config = dict(
    n_layer=9,
    d_model=576,
    n_head=6,
    n_kv_head=6,
    head_dim=96,
    d_mlp=2304,
    vocab_size=11684,
    activation='squared_relu',
    norm='rmsnorm',
    norm_place='pre',
    norm_eps=1e-07,
    positions='rope',
    rope_base=26200.0,
    rope_fraction=1.0,
    qk_norm=True,
    attn_scale=0.157,
    bias='none',
    tie_embeddings=False,
    parallel_block=False,
    extras=['local attention windows', 'capped logits'],
    init='normal',
    init_std_qkv=0.0188,
    init_std_o=0.0,
    init_std_up=0.0188,
    init_std_down=0.0,
    optimizer='adamw',
    lr=0.000963,
    beta1=0.9,
    beta2=0.98,
    weight_decay=0.17,
    lr_head=0.00191,
    warmup_steps=538,
    schedule='wsd',
    decay_fraction=0.463,
    decay_shape='linear',
    final_lr_fraction=0.0,
    batch_tokens=65536,
    seq_len=2048,
    doc_mask=True,
    train_tokens=575500000,
    steps=8782,
    dataset='wikipedia_en',
)
Each number is 500 + 50 x the weight over its row's rms, rounded and kept within 0 to 999. Layers, rows and columns count from 0. Numbers have three digits each. The size before them is the row's rms in percent of the matrix's.

# layer 5 attention value, 576x576, rms 0.0441, rows 281-370, columns 360-431
102:506519565455470443564594572408522366550533533500464520512464483473513436537493421443488548561466497574433499514540503448476478492487483623389556503478474396469508472521450471456527490454458514531500572554440386429500
107:487435510400487418502467448498456426510511517586458468449476512476545521515578593547533578500496495472589515485572487501510485491488523441405514494452564411374481502455455587469449440541545461476510515563489585420399
091:542480477559537463527631526500492564593495447516468584558543551484421482487505593478521546545461571513531509546533550447491547542463576599671364538419507554515514547440563521541463475603644463498492590512421553617473
112:607414534544431520417444450464471459482551512502441472453522501512469435602653445509524512555551537454604515470527496585463481531503474489478436532464563543492505419502424428566479549625517499586508481547513565566524
095:568442417494430496308494538393459556676554496501477591442485489513484471408436454465462488573504441469521525540502501487500530457451597503453490524496546465464499500510505440497409501501487550478371522505518498549473
104:490467526529398423446567528341461492419517508532427520545594467484483451465624489516431495542586531534487525437559508532477503531498511423478499488499570488440496369509446536449559525595502435527486451511459488427366
102:595446460413484620506522542423480558479486504458471523423510573513467485598512463579516490573648480512582465458563499507554531506509465480571367426584483529535447540619505458501432496477562505496427402533513546573550
094:605454499543479472428533520546511561472590532415488416584504530493533560504420560554467501472588447477563476495479480499546497458474537504509584476491537544510498497500555561475467525596563506419522458559480491502477
100:526505574524419572474659436440496653486465518561494463553465515473562473508549517481422515585585566541471528552592496466490495477515620434501539433523486488577539495568526485433493470540477476560436517484495542533528
096:509595490483514503536515513420505507467467517474573545389528528511459473391491504559474431487544452514500543441463497546576428488491403541441417584474463507514451435552529580402534503482519417553543506530663490515423
102:398547564491468469455560482573524616527396481484485480390489492489501514575576572524450491514591594539500519488491512483524561467504544503623503563487500479485514501521451478537569527490458517464538454494470461507469
097:480436641457482541523470585562502428534456505448466536548473450513520448499485487443492504505520454380455481554458495496539458524535438499483605465523530498468519559528478461518483467440416502552508498494409489535552
094:498610430459543491564524479439514425527449449483479521557509458498463509486505460433475564440484489463466528502532486526593634544505449521501434421509492495482444515518474535629389493448534533583474478473511524436527
098:581538562509433490473656476533510623458451468571447545473469410515525460534590537464442567586546506516480515573537506459456459511538567487592556473455524504568487553565482550441452473566574502585488485472553544561501
099:621380552519510589520525497602572584518518562460521490423503517502504442507545494579623462522453562624484492380583478506442393458516544446489524487456504527518497556535501499450415524545394512546537438500478459523550
092:492414497535456488538479458508612481578455552485529357459476551495543635515517500456502486533392534422478461440604484511441416455492517474496526476497549396496489433467442514492461530553453493464477456474484445578492
092:577422514486468503474456455477480649507502530492553604595545486482556453467518484500501478531554417532448498612460490457426547432461592503499541531508499487481511486505526527443532483526557523543471536510460562445458
096:519481459459589537422578505493546447476546574517440426427505417527510498481490465486502502512411518536616529391461481499560542494505349521484531426453507519539489521590469595463490503495523536577499451533591451484574
095:495533489481519529537493490513482591508538528540469408549492524485549454453618511486550465641500467487614484427455509478571452504508502458405566415437494552475522538567508551468518477529583530580568483524443551533549
102:468559444504445546567370547551513491478540422503514520428510536491449524409495475484612503477418441617450505410565478532531404490491519540518434590485439502500468522446541456470519495447439512567537437467491533488537
102:437613541514503486521576423431454491530507464546514421499508542496523450468482555544391533544526552464527504390535488550593485496532531522450449470506475465511462407523493556514520535477473551641484474497505521529505
081:558458538501495479515547515471480459525618595523492505401480522509466481554465500492520487532481458587506495503462495536486431466492434497548474518476577465487538438520446456574556563573470450442479419474459448444525
093:499423529551559406470472482506539564530405562451485576510503510507429531558598498435537516370526475510578521427461463493574495516530611470511344502465505531502537433519519534537484507462516481429527483495548492454384
090:504461464502456459431490491494551539400545520437503495592524531498470567511447492536465526458450554440520501454563507415488492503482532546452545474552486558508504524429523501455453490538477502485543516517384484555526
094:457492462522432464577513434463475432606492531580483560541514572513468460489632505522506456524465514492452489495545512514500512510512541493468405460507468472549491548464429522447471484526466542544493558471472563506436
091:534497506548469485543470586530492372455586564544414423482495518473526506581520512528547463536490512523506482475551492524482517479483539506485492550466534454562494537499487524519347500533554459508494492483582518521518
102:542492509481552539473596489559495481455520525526525444524479503512553529529559469590501491576470486503616511482559485471519413453499474507504515430501526501529543535556503485423475536606468500535500453499525566525463
099:453460523462531560423497500535480578603545503472443497325479458496529505524446490489471520498456531551530506410550516546498433495508337517483517509488524505577470462496524513523499542528511505493467517471564456441559
099:600421434454502587527558539440434650449574525512523547500509479501446492505449535569494497433566450502495533626531512465463549488484474504437490561467541470498452467474459457509509562584484399491541510512542491493459
099:440496503479483497453489442549491437413581501480554521484544530514520500473496565420528473622429602529422489500555511518503522466468426566526514553423538480497462475471489462577568527461431522457461403509507469545506
094:482522421469473498446480501553501510478517440476481397472505491497502569537513453506456524534597437434474518602580496456450449518498505434492531598520490518529513554490453476483448474501439553521451524495451390476579
103:492616424497491530571370512446472498447561465552442539532522474508549553433529487469507476447475465557509504547469523481537506528521540581464501570543457483522477519483532451472417454537461421462411525515510503571485
088:576481466535587591487481456420513465563462532456499485444515512491504471435437518559445466433462533414506505435547488496499492491465453528476459544529546532533504484498477457481524491532356495454547494542576534437473
094:359513515473453632518514467472501583420527480446566526580499474478484408512410474430441505470538417496459481560519507460505449470489541540540581491528516441513527523488532494407587518558631460514504517445521571504498
091:505544483485455418536493520511470625457524590501553422635497587507509489529444513445478503482583418477482506635424482500531449481498589524607536511518487478515447479554484514478503501501623418451492463499469448478429
102:437563483408470546482458459337430452526424522492634574463514509496476521472601520440509462527579515433490506450474490505536482507511413551442510398459415526483453509504561438469554545465506476549522472475555462537530
090:483573369518488513486514452484515508524450465589390476480491424489495586598509515376485451428489509571518492435407489487488555513500479484622467495541506430553506427501494465507458507454575537542466488514601442448504
103:509450472484576517471551478527408483455330445471498571533477482511462416445503458527474483473497553462550497478445486505483537550520525470513559509528432484522503540537496526452439448479516462537517567530476504581553
100:485581487488472434417453576547553446414493435484488459475487490512496566546450483482509510428484526529529517503502483497523502523507454496457533585553450525513492483396430407467473488505512565513474570517498440471494
100:458551488463537416450509493568513527482550486488475438541505498527485519463465466443468516491432464465442496455627482583491531504488406502577513519526513564456434552462453551540447474469480531612544487450403520534523
104:573442430503558476434528611592465528465581489529463458424535431506519429515480510620558506437583357591439531557544488520518608484469503535519502559501525530491476553534478500551434548510406533548536455523564487381504
097:519578535449452430500508574521482415443501512580486496444502489515566526513487524400471524532540443467494501529405495593538519500489444522401512478478505511494479389495519515514557555524497491543499473493550457574531
102:443511415488415494409449506497532585543552548518496551613518486528543626478630507452473512495562437558462542498411484488591437503525613515449516549446418481507501475548555515498451520478486512535448498475496479516403
104:599474485502451540524607548499495543431460392529506524476506508524487442496503529520471472556517526509488515431451490455550556514498554506513500433391515507472488497561486516520509478437513469503469480507530428463467
089:500557538489559621534491448546435534535388530597487531434511476514485461525572481442513472598469626594587511575474505528462522524523487450493422511504487502546485465600534496504429476543460511503425490481571446504506
097:485511480453602517520554467429489476490452496402586459482526504495458555521582458424566529512463448620435495486561495524552559506492479562470574532529474518509471523494532466495565533469554494559589499505582419471569
100:552433456497544475504393569535554498567513533422445410553492535493507554497490477550577500498434484478509517542447500511545458477498597482410500498445524529502550445505499491498445541501429440367538473533504488551389
095:418480452519546489450481530496552407548499437553429500517511425507487494443565543486487433485458583443516530432485529457514552535500457478463484483459508466521535549456462536544463455438413489497488563517543465538466
089:585483475479554536519570554324508448504591569426571542535517508515511503486545466414545409521553439533476488485524502488452480432466505588503539511446509451500461511488559559476567540521546444489542446504596470521456
094:511600472495533443465376508560507668538505458512547437531512459488527557439494524496517453492456479511484505390571491462482490489480525487510475435471479557496519536497498517492542492500503453553552464493493527529487
102:438550572562371527565494520494506455447592427477500519526495488509486483477462496440508467531500477573408490401443512547535525515479494462564488551487539511438487517397499509503502488401528566434551506482397605483436
102:498369407514525533453380483392503394513453483428475472527505533510482525422539495542544459501470399489528529391501463510528475512523464436378502465475452536596509566520532532508518501460484495548533503483533544439491
102:380582517556534459556345501581435463521515483476510524475484586498501461448469509455581419431478499465452493492568484468469537482525465516446403513578492547498489574507527577594444449457546442515498495495508495484535
095:556550487427451507452609500318506392472477544492665585442496517528467454516465510524433494575499554497491498611463506502476573477490430514519515439481524471524515470493485529465537518527540469548467456512539396424554
097:509501492518481515414461426483495386499459497430484443580499528507504469492359488519538550528525514514531491544342487549452590512508613465491602526534497457465522469481497544574600500478640521451533524537494595499472
095:557584467493502553612527492410457448464434578401545589425503610500502482518583490525546483483540521520550513543540500485490513468487533573420412614405485484525423484481473487549594533510422477373570451559491516543498
096:541505504497504545505553468507525573495467543514466452509500480528519490481473499602520533508614440476621476485426501519427469516511467434501530470542472538529563473515470514397517484618550489406401566516500457511514
099:520542557513468431534534542561535508535474541436538449486502558492577525494489528540497462551478526569465511480591511503496515469515495517436448579485509494513460473462448503447539487442374519467493570502533463549454
095:517521349518518371470536510361495446485505552518525456466490547525447551450495529524476459471456596507552498439482505508433534462473502573555416481494450472495463440499481534478536512483521478563477433586529403394523
093:517568544502478507410557533470414431497489491467533451383483523499466546539565517439527494478455570563480508478566498536560502516525444604482483486535473507557486494510538409557499564514444434543550491503533412511586
096:516505523461492450478541557561471447472522524456472429496473554478401542586437508494502555424467454456523487515510497510618496544501441558514555431523487503513479481527481425472496526516534458400528516484477446560539
105:533669508537509400457461461547468437468528489504490418496499559507506586498521507446526488556460521483530491538536509512529493486504566566483480544475541554477464546542500412625512509507505451487555446491483574589425
097:603500548512451523515586580489482578421525505414557594506499510507550487458529495545473530509608458494486505563589535512515471513478490583477452516436548560459492488508489493519447550521421455360501463473408494561456
100:350492588507443522498510454539489477571564496501426534624499449506543469534378508512361569503497577399442493564513494498467513478485486466532507552597516436475493439418506474478416500506424522561441507486434567509510
089:480543416510452528583379460412504535466608543498548519582495466496483497471446460602542480408508359528430470518598485512467468487459498539520384488585465464521455495435574510505446543552541470574492455434503527453467
093:612521459538444435478562475489421564404536412586486544532504497507537506428484548566518502560506520570580492502428512503491568520519433520516490462470517543452467531509492549452580442485539488414454503497580565473440
090:555517473553477469510463458436521625521510555518534488470505495495520497522523439482492474474633378492478500590498509428487560462483613490532476517488471552478515495554507500382493498557506528551490508507496511428475
101:523493473485538531425531480557483596516525567422439536504506434515573545561536456550463519498490463515540510511543497529512460513516539528478531577543462542494525504576521491403438514532350473556460525506566541531494
102:445568522518616555465467415428496396426431496427497541504505523496507467466401511568524562420560526446488482486467487540473657504505514491489418510573471539556568512509470512506541483464562501542525564541504526406522
092:592467513508627515528516546512446391488463435527505523390509498516530460561486470545587511495518583498522535513498527469436595512494471559472513508514515491470546528459486466515577506477396542521559483542587592466529
105:526523563472505468601450503511502571579433493607496472431494490452437514493486540488463487488462547459471518505528488429514539487469508455447481468449494439565520505529424471537534470510470544470465574468557492494545
104:450409554545430475545529553481470524482455476605499557507505484511461437496595565426482408527462549444414500464506506465514517502494483519562504423467481472503502508506478429427408467431457547571551514471496428533536
098:589463537462396456523588550639487661484481448501530509524521480521557439483488464494525493573517426533447503542575489482494497514506567491474557530569492512473461508580499486493458470545435581569531459452380463466556
087:543549560501514501585486485540483386528480525518523575556473529472455482454470492449517509606402547429505455452456501480527473511501596533465568405471526488469532519449482497466625468541529509441505504477406576520505
103:620524553488539446509557597556501536469468508571593447467492549492539439543470465508521472567529454487496517602503490421524517481485545499456528420452543530467539544527443525478574523506482531498571489498445521499520
083:508475545511457545545500519501570570494503492421524413477497529502575500466434531522504530514567411483495474493540470502581443494508557509484545493507546511504548498504542561468428529569518522410505512523507453450499
101:562582498550465471455449495425491432572561501614517535422513516494562467437541537485456413543512576523539500495444535519424568481502388489468435480455597503486487463462493553590497507532445512433404555485544511548456
100:564416521533605516436526543487468467512441462438544434468490482505466472517472528470576518454556441509462532498488488501515488523514500489486549449432489469537531495548478431498507519450512510532544540543575538446489
097:594417551486519538439561511397479454566433481442569513521472461519541458463528517524502539506586438500486495543526479538425527503483416450550526441560492531477502530481481504565485508557449530567496477505446452484486
092:611538509504534587484569545490524531523461532463466544417483463533499545510533554412506515496473492508585519425426475494648454509492481509514544536407491566505522436567499564442427506547524539420534571538570452542496
092:472486529514549488499421581558513390453473477544489483494485428473422485597433491479541562404554316446506485526383498535547520561495428467465487451492512530491542463465469453539440526454562500424466509473451474518566
108:443422486448460517545431528547631371459570529518452518442499507505536586512548478461542499569453495538396518464574516512511556501500450493465505482438485466499499471484470578503494505509393543649521530425553489482538
095:499497526494437525489538427462452599580509534522449509606470497473501481437467569523400548559547568427483465540480494568475442482500528448486608450581495494546493520561532533550490489576608503496437496499402629546444
100:407510514470453469598602458458462478446500500491488519515474494478474466552402523566475478532457539531533505446560482466524518495534497444490556518574540395526452520516454568484383513544507478475494563502557504508497
088:519543540525464474595456524444425562493489436520542486546504537490523447437523506485479501599594426470456496606524513456454544471476658517474440511541502500462461505519462500572505477570521522491469488486498536405465
094:498552491470435427409655470594486599495431468462527471466502501482480542527552479465478513534508408511557482454572531518565460501529567517496488507450524494490452494558521522548486484557413471455491544489480557511471
104:532552518500511507535455561552481520416461464588527459384518532514556434459461528540491472542525366470493517556479523503510584529520403493488425546483540575494489507535485512542504474421445556518537523483549499385505
093:481528417513524406481491524525537419510567538529456400432524524484361578530450511487485499464383654454552511424556500439548573514474481519475463475474524498515458471414431552521492495510508489442533497533550453530538
096:541486478529517576492508531377531499573530477562495445482497508500508486497489480607539489466607472523450510627532492505407521492513483475508501471544491451570503518467475471536475492548491513481429463509495508475537
092:516510524510490480453476545557505592459585527477432488550499553502584416533455454554506542514554528470525532567533522446505545486500622490437497484434546535481555573508492542459434473468503569505447511522390560478468